config.toml
d_model = 160
vocab_size = 2048
norm = "rmsnorm"
norm_place = "pre"
rope_fraction = 0.25
tie_embeddings = true
init_std_qkv = 0.0499
init_std_down = 0.00472
beta1 = 0.95
batch_tokens = [16384, 32768, 65536]
doc_mask = true
Each number is 500 + 40 x the weight over the matrix's rms, rounded and kept within 0 to 999. Layers, rows and columns count from 0. Numbers have three digits each.

# layer 9 MLP down (transposed), 640x160, rms 0.0923, rows 366-409, columns 0-159
512444413496472499467502401537545512459474519507510490483504468510526501442520522523471423496499529509523487507552445539503546479501493497533444526525526519550588450505579509573468541526546472517499479517501541435505569492468586516500477511529496521528504503549452543555470484483473550566482503594486445499565445507488452525528542532526484408475451507452529501532539521546541582493431474547503528461430495471477531528466467441545537553532529523508493421541496561502475521540509520
572500486542485506510443450480524461556460493592461584514544475587500548456484378530508513493416547436495521505597514493522488498565538492398582439474520494442531474450552486469563399474517472521457535442445492496547575515541412435529563506483505498510516610544479476412587532568493434448425448498515578455516513473542541391400476479481459507408533508542478461554487503430484450555541410496545474485445524452554500515606566459455560549426429547391451460448460536515466507533435502
485488502451497505527521481445494550485480479494527526475462479557522528533466517521492522472482496511473556527491412496386536465465488471483449505448470429487426547446506461458527432558501497452562481493478512514495525484516516466478556456518427493583523509470479517516524468487455430499467499496456497521510515493556493510494503507480471509450536504525514472437531563430512496522531531455448478486478461483556510461539589479506507544478469457562496504509533445483523549494471532
440486410464501490503472539514491576484528542544444435491484499453532513526540434530564560512512464419512512446537520534466522476542507488424491474456468462487535463468508467523499510480496446537525469485503449542450437494554545590494554565481521519473505478498500488439475524455515479494485467509549523451506495483500460454465507553543444535498514482557498484540550565455520485486553548542560555504471401475470565427491458536481518560542491516426515551489525448460498454502499420
552444571464424452467489500449522500455498508499577523507428513476524502537493474514445496443513508486539447433403504474464489516424503497549473521486531490484507487440506525529527551549554499525397579493540429510523475416488524523507447462458444542483487553465526470491534499518488464542521430502494453576567497525531471489434491471499577548503491526453517548462501496485481552485514556570462504486559506598477534590489479463465497490515486452553513566471393459481481486522425411
538525434533515500496544552509539541510519429525482557536451466573571542484463521506498492536428464504482508465457518465484442398479495465528554488402520556586472575566512564503496534489453458485500538467493511422541535457528494539459409524542503450469543454463505502471475461493540557480480488573479447461461523501545482482589496531476439588501430521523504520465578505487559448544531433497511479479602528625482458500493441533541531528528549515471469503475574450543483474454515511
442520492519510489525451506448494517557515444555581503509558470457556486449552456512465564560504522543447507555515502518579574510518500479517460424553475485479454464536556492498561470451461596586458454512430520464449475487464499522528613449548463412496456444635492468541552461466452482561481509529534524430512523524454477483501508499500487487486506564554506515508519547547490468507515535540493582539524501508450507470479483531500556518447483480560500540466542564521495532512452464
476461470547579450508454489487450489512429498559486552498495458531381507532507526508549498520544530513483512466427437473463539536467502553456484495517533511503529490439486514501393474544568545553557489524429514518485434463473497513472544478476460484504482481506469519487524499479493529466484475538500553463515508484521549408463464541463539481414493463515479538517573539495500560462518491400486443505501401504499441519452553566502502488456516475552486507461530527464523537528485528
432515543479541501458545462481442422438502563499502408435481456458494473461509543495489518512495488510481523514472496481509516452453446487468532444458484539480546560475498476465408493561591513578528465507490560488549522519492528478523424528515559458501563490521548553559420435470431541427493485532512443546490511516490475527524559475485460482516490499518519555552478491484536445506456550526506451514495509443433480513513461478546547486511533472493481550548537455569373522470512504
488515448516509485512562492493498538558436485483520555521551470641427494400519529511477443448521512470519415386512440466402505527555494591572375494545520486507466468516540463527506493533480521532517536431461553501473530521488488484498500539538440421502530543474516565515486518515482514445422546495494528474519495448433467563452565500541453471501505541416499490505487470510622545504488497543540469518591475504535425448543446498556467418570557465448476430426455471509485528524510438
572601479518428466499462451523439563544510533500529515472538527517506473561541533467483447523515427509485514556442507474550444524408435564431559547432436469445514438536540480431487444492512507492440523413498511507454481523426554533565531500497541507480456536468561503485543580522471523493490507468501524552454503526471549491520539479506548476507512444478517643517479438512565515489462543484515584502515508528470528473463558537550563559470591561492502431494470497513537549551552535
461492468523524495473465525513442487569526461542512521505571473493470444552513502564467462545487537477485510467469505509478538513561455498449525557511493468549493465497479489453448549492532506516483464514533534535486485541457539451527511507487436472478549485503515475478502542469497581473519420510443489530480495476471463467539499498438524538498474470489519499502548478422511472501525564552459481515469515554511516538583466502439498495387470541512497478501479526484516509525520503
482538475495541463564509494506497490517495533449461552533474497510499504458513467472549448481502506454478537464493505542504479464493480511498479525486452474540491482546472496507440552487528488516535567481460489505508505521532467487490505548468426476523505518517555484482493480462483455495494517480514450440467513470423528440444542483486493483504508503472510507501501514509485558469504547550506465532525556515447512519518568446499503537498519494529493515508512533496524509474482489
493490494513495527591520478496492443503493490512503510465471521522434522519505493462445495480529557582530457455522531484491514484601466529519463601487544529479568515440483510522597467534454545527512462553568533468402537468529473505570511514549434485497531502512491478442468532425488494515538473498537481453553433493479469498490506544465513441562511503510512486548480524540502525455431506552482525499511527554481569494537531547534512484466486540492527511462510519510536570521493559
495464517451556445481520499464497520469550458439457537509479494503519519464515480506445498506506479447512594483466535445487540594467506481524431509479559450465496420501492566492498484497487516542549460424544469497521525572417521488449515422530554453557491495486525531566529468560377543573461439503417475529502457486494450536527512431467505494506524566452542479487491417451545477435485479515582481576513445438506459468542473489570512463491515542447513494493503591544552503545512469
484400483523452543428496513511507548385495506533490553469546469441471483519533464457518528461534488532538413478472498493572531509468528471539477463450406485539495500493502487490538525471487494463527466493513454493515489459522522489448526477494531494474512442434495551551403539498489443471441481526516484513500437477480527470427404454503491477538526548500494469524451537495444515506519429482463472549555473420535461516497460490461498509452551460510519432578469442490444511464561498
470467477542465487509584506522515489480534523420508460473427440420509552513535456490470503456497465518487514500515581468461511480483484536477452532529487484421459536516467471459500502503520456439502450473496451505466497480449556498513564518525449529472542423522475532521472595598511501482483494461432523498513519503467548547521557504531466453507585425513561428499516445455488527526478447488436484530569501589437525501526562528517494478496415562403515556565423544505552454463552483
488402552511537561509465535532480490487529458555520539462481443475528476515518439440422408549496563461428473447507523583480483513501536484522543476547483573525467461516529564551594512460505492475557484503501533427469504438545414544450432464519496536486480558543469546473518491479425542449532524460475486503528502427514449492421452458458457523469494466514482502517572474509521551534534532512456449512535515510477447442529536550533544506504529465500489506523483479427478547529483449
555506515549468468541512509503425517408451503510431510463471524541442463546437501510603425482537486460485477467493534462526565554459471468525471491487468564519477529540402548496523500466516441559493475525581487511480544435480452504508444523506524450469493486468526551490557533465470546535523495463519512504416468486504445553490454451491542427485528525499511520466542457471546478507504494489507441484489618523447494435523496484489560492487435491547486470526505483441499569588535549
548526508560531439521514471570445510515509518614513475526471453472530519499443466484500531574503468535495501505477521508465478493480485537601421452464543502491479480507522545479439518522457504495439461466446452519417504501522441459476517494470486482562489576484530524524448447526472504490525494569508536421463511437445420496527518461526520548513502587558486519486450452529456549571530460505571553456508451424463471564435483469569472548476403491527540414453505553503484510492509510
520562545547487517503479483554452514414581564582453526458550479464427500421424498516484569550444495484511494506484509497534520436488482586542504502519514537468463516501477511466563505429444482498454534524550500468491554487514428525466559468522519500495445544498551437446467547377541479551476517596499512485502494552576445494529517489515501464496546546494560491490514511559504540498492508545477550493503525547439573463452532452430560442464547567474484508511507440519467497567525498
488574498509434478545503470465571478439617457471440506571548455565478511512520595525506545502510493532504548493519486488502519426529506496513501425558570482428466516472507566493493501491567523531483535470519438498567571477451497458572536459566530463460565525441473495521510495446549462527464482551454410461410502483418520464515501536582510536476578562484552472476477412454548518542507453497564510492456533497421479493504522508540511489421400526536508578472526480413502540514473490
468529472590550509524489593504529493489480468461532397486472450513499433518515497484486454543533567501492475448494527505493503450536429524482590480451489504493508538509559430487501495482550448473568474471457496485495478568443514440517539512555466491568504492517527512486484432540534576507484458472486454471436541550454514485452548485475480524553462526597536537517504520571536529530499486582487517445596493500467509455466520525557530495527477450529477537463516515437466530448483470
544494536517490503466575498474567465525494463501522492540465462544476512537524476447493480526530496508491495461464472550478415440511515501495499520480492495529489473543521550486537451483495472517489542515475545461582485437451480479463486530592467443510541422517413462572459504497480467518495638541524433503480568457539514565483569496508536438459491546532534486484535480493512526546446481515509408491422499500503568523484441495471539565516508478443546562482477498490461481485500469
485526554415488484447579566526498468469490488431509511515460552475521497519475465463564568518503552483504476446485504517403472464530494531539565480525497522489542556498478505496486480430531509533448492488478452478488490483493499522504497474496471491467502482538546478479519537494449500483546505523476477443492560463486490522483557488519496445455487568484477457504536482538509462502448448486540525444504487536558542470467504508501564498445496453478488502543562509540455475525510477
587481533492473478518530504422565547462466474421512521555462472479520499490497576547448527496496500538413508449541532517509530414498475555620483548529562502404509536557553457544494500585515511521507426534491565544533479504518540510562531503453446513481479446474446527450541518480452502518516498518461453510529502473510456531464562574518511501414522539534483469449545494482447561621452490604489447475533564456490398485491504434523563559405456524533486510452486459506486530466540487
435556633529494596486499384442493522461596445457469455478478516559548488505586506539472491448520488528521485602447477489500492477449506451507576465567566485517505475607533513467465550461557539540480461544480510516549495505480538513535451461491586532456458513453519523475556513504541518506468528565546511464391465545502493484560489446529509554532561482461500493453493526529517551514497487467415441467435548477551448545451547491545444550458462547513494476535518461548525440478416494
531478451541489509487471581501477411460560571520522566551555438571478454488437490447504490486523442516509479459520445468516422455467483478463517512488509432500516469490470481459487527534441515495356567464484484484479478493560504581457494454558460523552538486485399505510605549430448494474629475426488537518534457516452483501454508548536494493474528493507498517557472517481548517507496472468555429508500543461456405484554473565547600498491497450509495457455530504496514553524505479
461512508527464412498507529513478483570507472526488475502528464479479505564513474517510485513465522537524485450502539515477460488472508526504499468492513488421453457502499478479478487522465498537548505451491521517531532488512528491425472515513490522493453470465506510479489491521468492467513516536506526474476529502525457457532506580490517482570516497513503505503526488435494553502510500491488474501490481515422507511478502467537475494467477484486463481533488483494487520504501501
420498499492532409474510467448516463449532515416540408563577518519435523526590482531523472548514527488557476384527501429529488504458490518481492527456446508476406527451499531554493506495511520476529613555451491446509552445575486596546509535559557490531521521507489590435491517474508489440538448470451483420509552477514488527486479518476589499535497463447502484425507539442491477505562547505505494572524511494472466513514407532555484539503524408458508397432494518525511450477450487
476484491492513465506401506480580519517480455567514527475617426483498393604498440456543420543451479503466515452420521525473500544442443510501398567599556484572441398531450492496501496498488526522540492480390553502508475522486524583498571454554509517540410500435390556474415425501494469524462600490436500481476474449520502526547523550468449494490521406492457503557586488513488487467457493556447426477491462469472541551498520488488500541533471497576500532481477519550461571586437519
485482482489533436509461467530513431498489544550510495478504463529507488481508467497551515461499472519539479533483515514480468566526505493483504483511501481483514518492541503534521528515502437502520465467515517515523505524509481507487485490488549514501483471474505468509484539563494439460518492538553495519478502541474518478511536545478530510489436499494509537487476492454554425477492523518512491521469492510508538505483528522499523477473539451480460494568474460515530512495509462
451556496404594497513519491517528461469493495489526538540446387493508502520524488512569550451464495472485476492485486496508462507523535558476549457549417518502439521487472503443575532432475483526584518502457435540535524451547521538509513524469437465592511489519493530522536485451452478504514541498569543487547469513457537466563446526483446541472486528569489406576551510495449483488498441502568487501486512514532531499527560435469536569509494514545510495494467520495447468539528477
480540482520502476501534485521535449507476507410467491495475503484421499588532480454464476506478522479501511503489497486471496517480487502474388465496543457531510573531489518467521503493535536499530464531509555489476422452520480482531493457538478423510471433499465552512527500523491520515528516545458517489493486492517470514520477502534479518551483520480552458479481451520509451534491521552498492507486505576488470518519498447458511454528501430460547507495539458432518489476487560
553475474512529475503557490520543495483486489515496481526465531535507483515525491520488503552514475550477470482451552526490507490455544508462511486485493498523522534529555488484528477545482493486493483549480488458486480456502495550481437478478442453508525483477529497492473499502477462521528469498507498427518461474536501507564486505513491475466464489486541496506522486467497503499534475461517501541516438477490506494517506537520523521546496450476482476508483572465518496456515534
468444462579490425478569490548551490581476494508574529409508528501533451568551569526569516496495470536533503483506498489490514472463524498461476483453373569541562454499470466494429498524559468476430541628508487428488491503466515507517423521551537460489405395456548453525461459565485464493526496524516507507446466563501528369515478486468501530484490537480547512507507518444483570556549521492549492454521471456469512523534471543488484508502557490567435479473478475451451553522521466
440483493507504488433511451507489481492520448454568553557475500557513373484421534463490515557522463543514510429471461494475510494507425527553484424545492532459477544433516496442513436531580435460497567538511543454535491463481537540552511532517492531421496477524555538469467503464479476561580506497466472397498520513449529441557419573515514439525486495506494436511571531486492525543476524523512421497521439476445563529420474424508487482425494532466468506510440475550504449427451516
495511498512497493490503504505497496489494502497499508499506508503504498493495500494514497502504504489512492497501491496504502507503491502501499501510511506497495500505502494499507506498500502500498495505499501495504491498492513516505487506505500493498486509499486504491509492497504511499486505494496492498496496511498492502503499498498509497503496491499514502497520505500492496492498499491494503499506491508509500507495493494495502495511512504513512503496505502499489499501491489
513468510515531524451504493449488507488543507522495498506475513462480497520511465520522502498533489503493489500493502518506498534483528450496479530484478496520474513496520492478480494478506498500517502500496524498499489475498504502514481528466495482508530516532480543525485504493489497523493490516509507474508473496511508486519498520436536504511513518516501482485500481515505475465500531481472509496510490527516464498496489474528480504527478455505500466493483485546489519542521508
543477556503545489487557523503431508508520498488560428507546490492501498453482483468564454493539530494543500536504567476541478461488562561562508578483415537472497461542555542563435486505469502451504596457515513482478478499545593500456482483481535524480492498499525488482512507500518491555488474466491539469499545489549499542469540527449477503495512523530469481546519547464522531498539536482482486567501510470455515474547490537487545523496459527500508541443485520524534541520475548
380520494477446527577612509577511532538515450538558611482541453495502581503539484507478485517490504470498544511521454560424539570518597461496537564483504444532535429578551524562506527562501487505522516545501500576464479592504423512516587475483375461477510511546440467510597409533443501542483546504574509526571504497544553525492524470510509459498528564465455485587569497495553490469488420463537513532496505493518429552516485403545424547526534364495502548537491553483453503568439461
516502495497510572488517526480517524457527448499447525505519507546507512488502443500510525523474468519427496479404546564533534458483539436475460485467469486494527492499523453483483438524494544503545526552498494544537522570536472524516540518602474426527491487524522513475505458438493513482577558537551548592475434440510442549530494530434437498542505501462518404499547506551501490492550471527484569520424547564511490476460461531439462517502500473526491536527508521507478496498508503
458519476480491499499455530488462483472426518432529540468524455520484541457467476531534522514488546512487485446459469460497465543499509514465415515537499489509486520471483496541507516516512509476542517479498457541463492524518515545563515515537511519494497544518539500523492492490538498510515479459495535461528489550472458529488485497496499526456487525509508472541475515496507432491490502503520540496516529472501538500545493494552520559446492571442508504488452485488475511474526467
476520495471468450534531459440464494515475515440524476586505472476485515482496503521560464453463537488516484465515482502556468483520454551515547443494588478520502518482494515426455492465545557503558522486487474475484473504509507502480493538501454469486467541568437465547531529503505506507487541544472435447519463448466512498504544442484520491492515533546514485452457493432427600501485518497446490567500477573551473431485507553527511466492537481478555490494513494487546543495442526
# layer 9 MLP up, 640x160, rms 0.192, rows 367-410, columns 0-159
518540528531444518443499422402585536473548495576563513659482520568439548462553523491444521514471607460470477475582525490495540519577596582458580468448486480461554501437492443492506465477491567554492481479472493506505486431517357501523456450487521533477551535569546525468521508569536460425531458486523522389472538530538470498484468527510480542352532531438485470587536514426549504477473439536469457464383410536515473512526555505522482450512549447507368472508381496512466485466485470
513552497431440450474484485530495514543486578471543469438530561529474557479494467524480523481433505419474535539484525520483521502508533422511486528532515542499514495486464554492517475544531487522469519508563500458556476492535501472439470459487489469474495485468541487489477491506488491513545484549495510515478483508498482533473480471456468496501542487488493511483494446509481490439492483520530491506540529497486486493505507449444476555520509455566541517520460544438469504533496486
568456475463552466545520464462571468514523531489502518521415548496480487436470537514513497489442479488521496483568512599485455528540525540493514559559482527547502481510508485501472501467525480518427484457479434537550522480458465506485498494488490508486464520517502485440560537435479472512478520486534501450522507507480490516519433537528500415489538536492438474501541530549448518514517513514498527517443473432547470403537513458469460418512494520506514550502491526485471407542499410
499592543528504459539457545525573471456524577445499405521505525496495494489466545450479508526528489507462455519538536546531514525515556504476534536458433554502539466500496451456402438526510421512494448456504534489540480472505533569541443481536507506513498514430563497522493497482564526540471481523506548483470518501573442505460546535545552471532450535520514449450474422551470523528524496455565512449559545525460523543503505448454482466518529467481490488575462498581470542538490492
510537607506517455503498538486612500478520462410510475522478501492429542475484425549539585536504526533453511473569525586508586514581508503509484459496466564485428433520498411465474582531509507568467483432591508415466513540503470450481492470537557468519489505504484523521421545569497450476570504442418516456489455424575543494482460465555448492420591487589441439500504480483422441490547439442498444498563484466547531531451534554520539501486560454520449473446420494467495517510472536
493486551492503521509490417462503587540473524466523466481522511556523521557599523444464541537416482457442489494477512543505554515543451526594432501514494525466597530536427455494455457497417540521523536433410545529516514490493528542590510439509473487507474437598511517478473511495444507456581520579629473573537533545495434503465472557513459536538457496497544532567479491489527561499491458494499535453459510514572504461485453515457462503418441486487529498534577420523528528486490510
508498516535577474529554554493527487481445445444557472478488462453469519582448495491460544513524523545484513476539458557466482521564522505490540483515421552557504515497495567540479484495557474500556577458489536453501520529519506476535467477518519560510485530449493460487542469456479463458505513554494492547501438534500426482455558483503433465529445454427551518568562525510533539472462477459534542459547549475465526458441501520476506470497516442474518529464477518462549505535482471
500511505584541495527531450498481492550534542494490511385526502519521509500521512554452587529465501542508524509454544565547469508556526526469548496436517503504528519462491544458567495501480566489523524453496486517570525499539507493470493445478485500577488533522460474452447544449523515503449485518461527438439543507496537507437543566584457485447468476513488544485454459467532514514487574440504523579504530490566500533418515493482576488482487487474446505424369533544482516432464543
569497502452510526453591513511488477471487470516509484490516390541487538512525571448455626484529605419490506428509447506486563467498474521504444504481468553486465452551537504504529429495606516530536439404477493530485494571508526514552516488506511455477506518408473497468562467485483436471445438532483531446559519462508454387478499462452516563512493522458528493544456465557479533510486465522593524504465489411465493568476539520463420477452520519485503531484426527497494516423506494
454530549526514453446453570479466549454501509453480547497549565548490511504566385500434507512512524539563505520483486533493491549449508509464554440461525527555474410543411560461472512461533412506450492432554442503515462463504484590525513487480548419456470456518503495504478426459499477502499486504549478463494567493368539558445508471536503450470521535597513617435561521518479517536513484526507536397465423476474557518474497456477505487501418438507528546556461411479479450438505571
584518490529571452542461473535596497478465479491466493500503552534477463511467514508507458462483527537479493527502440543518493501512580452499531502515520510516488533520487518484503447505452424517507494465495494510510522441429487475450499513496501484476488479512514478498497480469539516483477448520559492533455535528503516420458492465480487484522408510518506511500537500454540482532476521463535494485524534472460587519545518491490535486536462471504437423490516502423463533535438568
495519482463526496496525503568482466505471499474516464473561467496462463523517471557504488551528533534485522545468495493469513497554477563476444460548482441468495482531475511481544481451491493441560455538541511497499550514539511451526491539506454493499554470477504453495506470479540490533522532550498576556522490475479487494457488520479435470491528432454512482530465494541484492457489489474425476480473494483558478511557501513482535518513525490464493514536557479455471504499521492
510490487506486439480486481445476490529562530523483497552542489522523514437560545526525510478523484498457472458484477585478521432526510513474517514521520447483468466473531534473533536499511543437546439544468467488558548515476538487517481516466518490534460506403529519540547555411420504516453522447528487463482474471475554436512481461520498476501439515511532497478485522481471522490421477474500441505480515483504523485540523511504432490511480478509486478482447457534571499556513534
437476512544517481497464542546527518486516510495430508420531495514466560512502503502495483482500547584481479424581459556518565506542475539470509543545478488510548486447478466507523457484558451521418527532427453485513482433546489478486447524505495464546553519454513429512553503468507508504598510549505520497475465616540530495566497504511466511549518512444429495517450468471507493507496492563495454492535485472511439485497496511502490407526547511502489489511540456510447521578430569
455513503490437581520602478502485576499545557462495493494496496478566484566527566485494542518475493508540504500411492543510470498469500435497514453438553486531419527493485481552520561572485470432507485500506522571445451522488580515551477489510520489504565531485503460494571508490459527555535534489479498543513462492464425501441444498559515493474503548418418505479468503520495538522545464498527444562490437529451538513502510470513509518492504499446442452479426467485503495548498533
554555501477586501530490470506572549508526509531497481472481523463502467517509445481479460476543492581499516433485490500452529497392538503545569472531500444560559473470460582514487592550475564522475517410474481461523540500500518518596509508475516571490483377513501416549499563505526548574554484479539531503567438531532468547511539516527550554506532540398488531497498547515549491533460469549492436439519548549492486539499560476523513452476448512549506536450542448509517477547496450
458489473467448502453460545538480427505451470529493521500488510557507485562446480525500521472444479456523533568461464424472455466562471587469533489463452506461519518501520498527553532455543481443500602470539444500467487501492527560507442464494475471539479453512574479494530513489525576458548449507534468618437530494479551569483449453466442559398501495527540511596554509503469463438458497517459396493544466427410418513485452426469477474466455517501515566527428478498493570529512517
467499483498496478475507462501536532525465543436454574521498484478466526552529531434491454532530459462492529485591520493544590504524486521542544495467541545557475522513416487458574587526528519460508557506543505502563419474481474473469434489427540526497448509483477451444507516420421499487568453589622487507505482534564467470537436446477540559515500475558469438471482510414553475537486477481458508444538515570456469531522544546422509451431490532502453501579531579489483506563584544
463463426449485463517532551585470536503510508555441493552498547565529457424439476524467569567477481447460515590526500527436476482489487515462492431572535364529529538546554523489571428453522498453483446523501448468445549561489511527516527481564522426542473537499545428513482490470464485443452468519436567527476454508529476522546535442498493568451502482590472524494425502522458606563473575477534537485463543489492503516517556550505510483466548516523542544500511450452456454415445470
440526525416591440442522495508531515501521516505494519555474580512497508504481465504482532519577491490545546451500527515447578527448493420538524489516498497543466537503523497415523417572558463511588568492491507539433523490468568504483551475508536590514505502548426524539508515552459525545470506530495550547521511515501502501479483541529511500484541468497483503438477522509497413566390448502554432479538442509508543425547466473465550457489504440492516536554545474482512514439429499
542500496521450418560513483461493453481525509534559438522487457454583531513529536474533592473591505510543509464576530453405527478523489534519565464481510560421493497507491468530542546591538517499477531529515574544515421482472484491486451465497524451479579464467450510462511461462477502481456424492467488543498547523468520449510506486563468460502463487454469494510544469481566460516505374568500469560482455460514412554459490500462520438444549494581495542500452506461481459567575470
532506540503524515456576527501529409493512383562503484539473493485457470588513544558480420517479585500432523489486546556529520526482594455483553529509509455509486576508466507551452541512533555516534562536486480544554505479548432430455558494510542460507483486475551482482507523497552493526492480511515468491469499566549537546494522507481522551558546547529521468538463466549492464474462448470547504496434479433513461559488485463547465446540541493538476593505556528512442482470501520
452462497560484550516515535477523479492473511562450471428536503436367553516544549483454502498421520434461510574567529464492416507479528447514490547485496528535474538474515478531476439489478469493504554506521446483496512507505481507511561464499501454518515542458515462448449434429534444482517547458472463544510445475521451442486486453446435473539524484479454510490450459516460509453493433482434496451536473491421543464447538517428527498497469553491455429572418491467527490506520522
528487521423514450405468514560486447494500486480520506517486470549529496544516493431585476498485504520522503484483503452478451459521503464517504512522506488524534521559446489515525477418548527445479469475515470476514444451565488481506510514467446568447495449439486509489484529542512422486475578588468536490484546511486586520488494474533562507504443486496498443500540528513524510529531455439472480546556533484530413518480543445521479534439485471489502535529476496536522501494523468
490491594495481476515549508439506559525483454477530585478497527499523474554505560545578428518492508503448546496513471522557553517526424433496461517508512549516583502489450514470507585467482526490481497512514491477592521560471539531514484477488520562553450484516575480511474480491502425495506432552609560476527527535557569492454554494519463477584376567589464538592471554543524497473420542509476536511484527530518569487517475495502505457522495519529549556487465439457495532456442559
443534547516452450448491525497551457509558489458453473485498515485480587555491496494548479420470554538468534499476497470492444588533447492511473506505570477510530538500537574488567530501567481458505539458495506421550498516428514550482415489451507548498419507466471415563581485566505475547449489453522581542481429442492480565539510499568556577531500498481533565582510480491382563510587487535523424473509494448464451460557534422568505593442556507471469524506470457434548509442458421
464464486457521443482541491546465453542472574492544540432576480515553415583433501531569468547474478458490555463524493444502456579459439520455419482517537462519572476452535471527491477538520457583465508441469518517508394536547549508564466501516477459530452507568509569476590482501486546449538513520533481585486521531460517602441524505536420529477596477513535541578484506488420492450526476504507481469516486455471476518489460512525505591408458563471563418470561443569545541606509439
495509470506527525548502501472499481513480534475443499477538520533513459521481534554483557489474506514502488522488514473560431483516427504521492518474496515476478471478535477475504512487504505544559488492537478511526548534512437464472516511481478560521493559505536517505521498524482509476545519515545493522517516487535480534504528472483490513553532512489479527505441477494512467456504460484523508461487483504431490458518476484487516449469488537490481505473507492466496520486462474
520441573460532448517481504469485479503517512476556521531451534397456549604503495572580507512497447455609512481499514515452486479512476482472466510525441498504491492505460559437572503557522436508493554424487429515412441519494478537500433574519590502518386487533554562490447522502518559439444508504549535534487555510521475580490474473519510525584466532552559475401545544559519457483528488478509488529477493558499493459460450511638461518553476429515536487494507553583498501522489606
479436479516514527513508522441504539527553493540468499528442531535502561504468405448532502473553545553531571477546518531452464477512538460455432432523405543561519461511519496539503518546511551451533562459526489513541522541468411425477499556527540458560427534486555473460520465516524561403532566521501539471544471538447465422474523510512481451461485458426501454487535501511494439448483557492462417532514515467504514463466502563459548515487440531510527458543500480496593444462509472
533500499464490493497526492524489483507522517472495500497483505508503474518532479493488584465538496520566489488560465482496499540515495490498468454471463501501536522491485513498515539549518454557499508505514509507510509486537433460494525486538526480508540515495494476461528453505553536494515500528493500462501486545486440518505462481452462519561535503549564560521508519491511525536506540537556511494523483517456480470491448480463457527462455532529522469518483558518448486496503484
448427526427542473502473526489517444546521520518518565474536464476496496531555525514482578516448492412469497466504452512553516462475510490488442543517431528443485532467453559552481509487527487510522473550484522465415468535494497500524466507487455536422449492493443435470452484486579443507495555530550521507485522503503527472514503517499462518498557582585537555466547529497477528470429433446599481486453516525557472476530558574521455482480498542493490496471539500489536467479481504
447512492537513529517519501435511530470517483550562531472405458494555534507521497526494509556521537443546511491496523503535491457481469526477474527517479557487493482521530473512479490474561496592516556529541471484482475541494539517517471492471514494478454501500532490475498499485471504444416484470528491541481508445464501495531538417459446466485496460467505532495519515496480488432493539521522503539546482501495540449431541536475466477444506497492558447491486482507530417501482495
511489481479460478486541476502499487493484551501536533547471509524481455511553496501480568512467447494488483544490528485487500526480556504498489527496467469478549537517511455481470433541481485495497447534484486515494573481511449479486463553506521512503524490503505497507530480479501508528548538566475525504532499514475479464464488494495500462462429498503530518520486504479500488513521465445487537449526494521507507476499518502481520431537475478430539513475550507442489496440517504
438439490475568502479474461459512490477478519500543494486557507499557514538512554520463457595511512554455448485494522471471618531522506410496533506552451570526474480484501436507556500498518529473428520504569484526508542495557510455499474519604467498434407442518512496460504527476536481515484538487492516510442513513398590554508536530514474453421581518536491424501493487405500501530553579464456452505513490576530539519536530409540502505512539462560474536534424486524531513471458455
508437514432534539488522458526486422478571505444681504501529492446506455482424551516518498512474539473495477443517514505443498507536452496520508549505486601535551529504477474466540487477487472515496545529492504525519458385416520435534466589526518509489503514429492568487470437516540475475525459488467518451521486603531466481540502554452527494433442507497457485472480437505503506519488505548530521571582504515570559465475545493501470565509481480438386468497550530473439473506534462
507504492499511506488496511493506489497503496499508496522518511491508491501500502526494498509512497501506501500497489504484509500499490500515496510520489503504511492500500487486509491496515510506500496495502489506501481503500512502486515516499496489505507502491495504509488513514488501505494496492506486491495492505502499513505497499517492492506496503492492493495505499481495501492494505491507501488498485498497497505500499485491506510508509503503492501497495506506493480513492498
488465500501467498515492517491517485506516481490496515450473498504484503510502483529455519488450480485491494497466532470487523490496511479510504473474489489490490515535504551499539512493497508528472484464508507491492518529507514524523513541496492537526482548515546460505524484477529501515502462489481488529485471487526503510500511487485524493529476509478520496518493484485484485498524512511496496518507476489493533442517486546517505497512501457486480529514532504513523502466518491
591508463528497501499518469510442535518504464539579485532507553505490584478498483515514497525538533523512481458418495460469508453453558492529470525478490504436463488486518502477507490474476547450547468437515415481505468465519460489493491481513499531527521481525525445484485523489525501500443496516543504562472519431539498497514487435493491558461574519528423521471558535481490522491471489476531467549471428524511530500587509482492495506462492526486504484427505496527481524509507495
572550459473443616478507548525551481511428523464560506537424506467424526472460456519551462532478471563496520476529408520505507597552560514359516373530449433549497572498387480545486482556536572565453599479412470471541567444503517533547524538482508507533408488575395521468519467498452431535430551461503479473493439487538484482564529443543524498543559531486460489517548566468479408510475460481487522521505518415516483548529438416534414503494507474457451545611481461463436462532570472
443465483536443468484514498481485518494536487541551553513497526507467434483529525426487450475429503484498499503551510593481531511429491440501512551452500502431520458485520449543488507498504471464516516553542500589467523542499465497445465475533512512539533504457505481490462484556507506466527518511517448435479467507525529500519535433503591487473551517509489573527457469532449520502482534524496541522536451558549508517487438476496477540488447548482524584507566419484538508507431524
527474540537496506524547499478534493505525478513458517494516570541483500458491560447501514469522462506527522512514441494522506487505496517463487505512520513506495452484509530523551522493470497502505459506493479469491507437518502488439511450534515408531529491514467441474490457462484474513495521485463437540455552542502569467540504490478500473534510479520511517477495530490501509532463516541524483467495515482492480478485486485496498520493485475496483470474514539529503463544514484
589499492454522500489502517489524492513572409523545473518453493515533509525447545464458461518481483507451520497527504542529466469535559493541448530573511472547539459556488540444595443479446528559494472531498488458500500426556507468462501458533480517509524447467497526477479500564536457533412539468557485531528485527473544427477489471479555450488548453482455508535515488570563495440510538513529479482470472501504508503467481456528493493473458514527497498496447494491456487527487494
543523488571508390565430515551580561514531535503523501607468546429516524535557532511513585508477594374471519512484486443450599500579526574495486577542501495579502472566489441473564461537427470457449496423583533470442440499503434504518527509436523506543522462510560483480520507495486435511484565479453559510556547446566574531454507474529525510462475472433469453547479387552502489509473433520449546561604438503502562450517523513477458442440440457549524427506456559567472493502508525